Part of a small language model's weights: tied embeddings, a variant of Adam for these matrices.
Each number is 128 + 32 x the weight over its row's rms, rounded and kept within 0 to 255. Layers, rows and columns count from 0. Numbers have three digits each. The size before them is the row's rms in percent of the matrix's.

# layer 6 MLP up, 3072x768, rms 0.0316, rows 2255-2320, columns 336-383
097:129108149135117134207103155150168156114158104154153134102204164137144203125124181138072213111098111139113132141101114146166200216190110162130109
103:142150094122123174092161128114081171114123159098101088057115146115161123141160109075109125086127146145110204037144137090151141158211090114136111
098:105085106134069146146125103121174088135130147104088098124099128122115102147099166104084178103130168124111143105149142191104081112115153113180098
106:172151109135148145227153146086066087127103086144077168098167111108132135114151117117159182097115118110125224150153120155084098146201152133154112
095:098159073156101055140134157122127181171154077198166149071129125115095134145157146162122137109105143085095140081143166173058140063147182129118112
093:216147148164118152109078079151139166131106086131102136114097111120082170096109076184134171159165120112192163118156146129139179149103177184083136
097:101191146178107162123133123162159119040135165166199151143146083127100104101157174099138129130104097102136101114126110153072130181183129156149090
101:095209158152122136141174116098115164178105093194111146135126130059164136109200214102130099127133079136073110146174132044144107109107136126146143
099:126134120149156151091130118130098095157121145111097153130123094156151094103081101121121094190138142162106125149131134114137136113171103148156116
097:109155141117111076088131220096160142113126121132142164122136115115129105160146125145153118158144118088153151097129150145012157122130101098152127
102:137088100132169111138178096116102077134112139092180118117064103061120132088138101143107120177124163129109159131131125142121110085170157094114143
105:120131088147130118159137128115173117177128124158129101181098152116128168087118087117072132073078154094076040133128131148123106102096094135156166
098:106134123138094159184103136118112064156124179144091115125139098106128116121101136138110138136016163081156139150156124141078115089121170191112125
100:111141090151101156122099197147096106140106099138136059138081131135135145084158173153082130142148195140112131136181136161130161092127061155121145
094:092138119151159160122155163155139081157114104116146135099152089115064115120100131096154186109120137169083197089086134103130111057094146133133102
104:213094155168141141130139161207208087179119136149079136147183104102139122114115126136084134160106143140112125096106147152062072152172110159146067
095:109129114145107141125111166125064113121127060164141111102137161092173125090108101080127137139152187162136155131109158129133173147108148135162034
103:126099155113093114092126134153171186189122099127132154133148096151169102134177191182131178138188109148154128154179179084165124179111135097197096
101:122161137108145094143093097127140098142171113160104118135106108092150141107144177126120086121101129164161143178095100110059142123130115147108153
093:076167162135116119173153100213097099148143108140106143082183104130120150113132202131080146133066115144111091129117117106156172113112157180089159
100:030179145040144178054146179111104082228148121118082090088124117161106159112097140172091155116097147123114167143146124177118127132141134128124106
105:086185058104141149162138155117081097103137174168146099135106160129160194186063139135100186139167157152122112152107098107123105110133138161112092
101:183136202102132127148141136087131178138155112114144083127097141140163134145185121133037111113179114108090099133124108104113131114088179100181116
098:161133224172168146104087147140106133135164107125202208156125140164145121117136165181158126133145148145091121124164118102132157127148145154109148
107:133180122167146112161157142107125098158140084205152128126147159138129179122127149131125075166131143138073121182167141148189133107114148135206139
105:080185161045099118126131169124105143108135136119090114096125137124088191150133097123098156152119167086036171188143144160145104134074148105188187
102:121108105102108102105093138161101103191149049159098162108158196126140147156157084120123128164143092093131154089184121147073163076135141118142163
105:081165135145172057148113147092117181139142110122176141100154109073147137107110105113111119131101034124052143079101076129114105147175165114136159
102:176191109118092100082110143112138179094111125126110073136126149156146193136142124151095103176196053132114099086156105174150125163087104158128106
102:158149187142126118108059147087163155164159115165125133142148108130180161088131118070129128191099160048120164193112109127122177213168128117128148
098:130129065142133110170106175120118145140145125109145103101152137137121166100175139084149081125083135082061184170113055126089132092121160156142117
095:155163120080071138123101083164148133120145155191102116161131104117124113162141151121127140144129092123135194122113079072157102083135107064130104
104:164146129126142153164137028110149094132127103123099113123042133096105132075179124167108171159064117147096179125123082146132145119112129166140124
098:159185154107118090054149173089113132204119104121163135137138176055071094141132129132104142107177132181151144135126130175101168119144158139120125
100:164194102185132123121126075188144165143110091115135154085120174135121088174172089111138155092144143151153041092116111168116146161100124120140155
104:126096122105065083095031142141078126116105139183136104151168043097127131149097124176082100188101129125124143102176139133126105168155116162111153
094:125127132116136082090159144138092131130132137130099149092129108147115176082095157191103066099114148106093127172147107117130152048139184153147123
097:101125098138108140168154062127169178094059122144077101145148097103112119101108183121094111114203097137139131088216125167040116132144083147106112
096:134098142114150083150161132149130111129144139113060193132159107070123166083086114130110143161115103133160151097119133102091122115128108181150121
103:145128138111125142164113117152167123124119156176048176092186136144117150094155137119114172111063089154123086092169101169107130119119131139191084
105:145162128118094103119112167133149146127112145130136153087160125058146094151128116129093133171133188107091182112108194135084168167182109127156131
104:092103138153090123161123109113120078149134088172157172143086105094115129111161092154046114131152150150090146105163109149146142093113125101136167
091:109122100126032081156123135100087161079133166113162106094068103126153102100081119132071130142110092127024158187135141105129137066190122139155110
100:112144107151119140177165147090097193123118151112082119119111179124110158111126151126135113142133196117096076085129213110117077114115137158147148
098:134130123146119153141134118040076192134150118125154161093123132167097184111137114118139131100127152171153189132146231152132150129155130131127164
099:098104080155136122125125147119186114144071163159171144137059143105095145148187071136110094121171141117121103104140159164141085118097157179171097
105:134184119140092126104087136151108136170157106093118124085151109098168116142093174157107131151136099180071113139154060133108100078128145133132136
092:189160183146169132136176158167093159178175127131116124094115156128124138056131157184062112166154110157097090090129125186164135131111115156142120
099:105174164150088112070086110147085137107091160154094143124173096111078117115135124125126128118124134167144173103161170134099158124143147129142199
092:113137209149159097109062166112109126075166085140100188139141125107123148062152131186106143099139081173070095153087101090107201100141104119144156
091:093111119155112110085175158119124137144141159166091136171147131114132150127109175072110124133151102127086145119192042087141163088116149186161155
096:086193107144143132166109102095129137093090059135154159117108076152056089116106149169110109128143182129113151139126188131091129084118143165076168
099:138123101146142192128153145128107094201145112149148190067139061142140135150117114155134156165163101098153126116135093106145158128073162139125169
091:112152147097077062105098114064088159113175091162101066116150116099113125105144085138123115136096135124167099117187118120154130117169114145089101
100:133131167110121091181127099119187121183148142108117142107110114111165103128185111095107167134224148181104116127133174125200137151175085128183032
097:134127198184124104119109131169093162095149128141117167081199129080187144153103110137136096149088124183140119138104139131112109151212116138135120
092:082134123167136142171094088169135124177175112175017159084148122069156200107113130098153127210123113126141132142142134116123182100142176188132127
110:164123140079120048196172106112077178155119111149085110148163129112102145146067153150091133160173108138106132171149169123099103127124103146135189
108:125114189111088189109090079199119171158153101143117138108119072082121120162128101062147072152073169134096173154084111091108142156160116123199119
102:128154154157144125129152110173132136148110101140121146143096111113164113182108131164136130174177099124103183079124102119107097136129179171172229
096:156145135111127174199108123079116081167124125128129079157144088124107112138116130105110147181129135096134095123109153172135168123187109128133171
100:131050169148096066139110022115121106118107222141126150110089155101135118104163153155121105117099159075106124095131136170111128092142096122138132
104:137103118129110130167141163103124106177168144132136112120075126074102164097114117101127096129049134093114145096143122127103154053179069143148093
091:165180172168056154077125112093120122107091135157112160157132165149132120118175143102106181136070102138143144083114095086094169137123079160129113
097:099125100151107115174129116176114125153141122157128091150203155128125099155130095115100093111124127132087106119105138125108145122121165139191061
102:126175146153141113129135117105061151157144147149132106143083124111150103187118081140062115201113129162115132121141127142082166133137060084150098
# layer 6 MLP down (transposed), 3072x768, rms 0.0295, rows 2255-2320, columns 336-383
106:088145059085126103096106160157163121095064095167172160158089117147165152160148130113131111102114161126096144157163137175121167137171145134188169
100:083128142146117153145132166174090143102144108108109178164178178187157068131140144161102129069105132139118130131061060165079092118121186183163113
096:118085192109154140096141124097108124125022160151110162129109148121095087065166128118133103130088141182129140108098132154119120123112114135210170
116:109156072142124106143179146145098177116107107118136131169113098104155126151111122105194116125141129075184120106114127147129100165147161122084227
085:174122159092145132161131130112146097143148146121095169152153138181102164122122133117098087189168088163159111184083144148164145117129089114157092
089:130115127148074144098127105082179106088190148116104188124152165124085140116075120151114114097100110105131115135136188109137088114196116097132145
095:120090107108177096117064109133113149151108124150136123115142105083129131125151097121097083158125165171089118143087155142178170065139191099129161
101:155125090109176137121118086184165116169038163217171140191098132137112136112169134155176147103151071103129098100141065188153177129098133083094182
104:226160146117118105133111162194164141100079088142152049203167137139158118140139121155152133122128135111141140111131118139143169135116166147113125
091:117076101157135118183144176110094123117126101070125096141223125124082099112116137137169077119127190083174110156124086139134111209135136144105106
103:074139144147143179106161140112130122124128109177148104139144167185221091120180137124097025100120106118093143110110151119092182142092147151161128
103:114069142102109162130130083139098136129110153094165101099144144093165124137147141169190102122184074158089128105144138144164072163149175112080122
093:123118088195119176101127103098130103093080192117162099115168166087158140094160116101105099069164104113126136181153138128136117185127115081151168
092:131120091154042155124113133116127120117164164168138151106156148174114113186141102141105116146209123187177127083121103118146164099120124119073198
093:215139069118181073129136117118130152094130130142127128116135185066121096155102077094111158151113123127178099159122129179170139138124094101109064
095:065094110096122157124152120105069121139167048082116137157141132174190170127151131104075168131169162160209183124170090085201086174094148124121125
103:118105108142113183145130173160197211150140174121123107179070103164077132184094127199117101146134105133129108108125120151085116119148080145126152
105:189126127111119112078125158138136136142146111155161179196129126171130074146124076186157135150139134132137106102140123099120100167094133136123104
095:163103154217147182098109115161110064164144104154087201093162103117108134139102112103185113112105143108110160106169148150187145060112120156125152
089:177151126122098088124136098094132118095110070125152117177127187136162089115120145167140120164105194132118155126155140151183126125114121196138105
097:145123131126108179118140127076167191085078146079145173096185150122133095082154123092107151156159125123100094126116093154103175150215183126086114
105:100143142143135135170104120172156145145040173105157101061139131172087077126121133177103131123129201189125144117162092138130152123098164093085108
102:071090110082138126086196090126118183116141148144172147103139159094172117129157137123137130178183113156077128075143124173150154105193099146121137
100:106128120146156102161146110132076113128131207099118123153107095148116132152140180146121121142137180181115147127128109093134145136153106156126097
110:103171149105083235089097076128115077115164141127154122141135124181160155151055125098107104108140098118112131088148188123135155161083111084154123
116:154093165146162139197132148130139152127177104095132077136106126104112117145146162127130123052175175133134159111117190107067100140122124078155159
098:136129162099043117188184132035139112151183083074128149159161100140137110118115158105125062157114206127127114111170135142142121153089080099161145
105:154107165176126158063094164106092084134130123113127148091152146174106134139133152120154081117093130130063101086148110143121124137124182117159190
099:157175042108101169141128153089085091103043207116135165090130064112116127124134129111111120116119182075166145108104116149100135154138109115119103
103:062183103088151135167142107145165143175103073099159154151126120131172160128162137111100098127195162147176091125097106096160101083162108146128134
096:172145136152113174109141099071141179159197110138156130073084146105136099082082165134119143124167131162145140107156169164166184071118122103141109
091:095134122102134080094177153117120178139139159176143151145137083145142146172132142102109181076100159097137059107169166147114151170213156116111081
095:149142137161115072150171169135118117163085169088134080093159139084131137154125131151125110089084111120140108093126056154142148177090124090121082
098:102152128135088181147101114121162120111144133119120140130174153146090141144114138165091109147128085096078090118161090128139141090167131147141095
091:104115035160150135155125107106105116114066111140132090117160117121155123149157157139094117095121126130102133143104092156128128079157121117116131
098:120089156108149144085160110161140126124148140107116122075141168174141173110109116194101104145092119132112121160150168173090176169188177125155124
089:160172198146116197115092098150151109092117192086149082139149115138152068177142091066131170143171099150171119155091156145135100111097143143089099
094:144121144178122165072103148162127097086116169071163160098124125149077083188070113144136162068130106137137078159134160128118131147113104120186071
103:106136093087104130079140127147163141149076147113080098111106139087129112156108106126140139102114116121195136162139159172150152144202114138077170
105:082137128092112155146174126171165173059000133129075070147148116151115125141122115106039134145146103137134093045128173112122142101143129088105126
113:122157126176083111129154119168139189138143072135160068157211121170142135148118092129116130129156113143103090109173158092160139125132111132049146
103:133128122148155144068094124082101192140123094165165168154145082194156151108116197075142105107111163118075153165107117094119132103157076203135092
093:130105121091194141117131136163117141154125104112177157154106127120097072082190115116110162151147115076136113111149108156147086197103149159134127
109:107120157174118090085105142182077156090089151108082137122143113139207129105130176167121115121149138175150135200100101105062155107113079155077133
101:147178151093220127127179140187161096130174109100108109150161103128174134140124106148177179164147124143159121122132122098167113150162138146127158
119:111164136130159131103162125123157101116057154100113134117120166150124091144103124108140166199118132155174140123104053123132156075085130152123108
104:202175225080101115158136141123146133139103143148146148147104111129128149096117131135143137132094143150159140109169135098156148155045068144097088
089:133105122080075131091124115111106125095075152127127177131145114152098102133146157084151113111127117134168132111149133100110118149128119101079097
094:138110131123110180091173138157136092112105133130135090104166171128103152090130120126140072151101134104124093141191151163136148147191075164100052
090:155133101147165077132198136127143131162130165096156073138171101078140120140087110165125116121107125118191145168207137113124177157144083145140078
090:144150149093120087135120150127136146120141084127161141140093139126171135121111070166153073181141176094115103149112128166083082127073076064132119
092:151117098106104156119151128149127130090149144124085098088152132117163146188121117106141172173124151180160119140120145093205135142176104126159103
101:136150096136115071144122151123196122148144156128169093148115097139106133033120175171140085114101066156123091121143090138119168124116172131151116
088:185136154114137126147108160166169075100099140105132133167124123148183121139131122092104151105107176129131106107153171171057106131102083137126102
103:135109160122139117140151184164149101126057068156103109121120158140075137143118162150094119176139123085158124163091132147090106105133172139148166
106:132153113128131144169153138125153171159121179120185071134119141132098103153125132176096120176115133136142167115142126121153080112100145075141166
091:121113116091134120113113127153130168083195139153164109116144155155164106131191083094091125094120093143111089138129130075167087036158096088197140
112:115098232182080123152169065099197094145025104154084122115172100118116161100113172137087162179100115087131121164158114084099166117166196212143120
112:143047074113142146056137111091098127142080100182115164097166109118138152190123056057123099158127180072123165161118090192149148139135160142138120
107:124118111097115131149152137152106110166133101087043199117151115147147117067138148062089160115146119112160165096165124153102060213131144129092069
098:069138108132109086130200162142150167152196103114081194086135184126148181094108139111118154105101103094090134143073133110151126140081112117099120
094:066159125137155163096168150135074137147128180141172104199110073132116174145114155114111097090127103144044115170104112117104121105123161162130117
093:171133155158131098134095157146114152138163164087099155141139110069119142135107125122132136133142168149132121171103082126076154155129161147160115
085:080088093083179107159092152129172153132119148137132149114138108187115164140102110116100045099151139108064115121133180142078141180186136087088138
105:127100130171136104096175155126119161155086113113160119123115129107122178152045123110120112166129173120170174163140149110123127114080152091143212
104:162131128163167100116107156121099102080040150145147119146126115142060093155118159084115180168169117109123125123110118173112110134098133148172110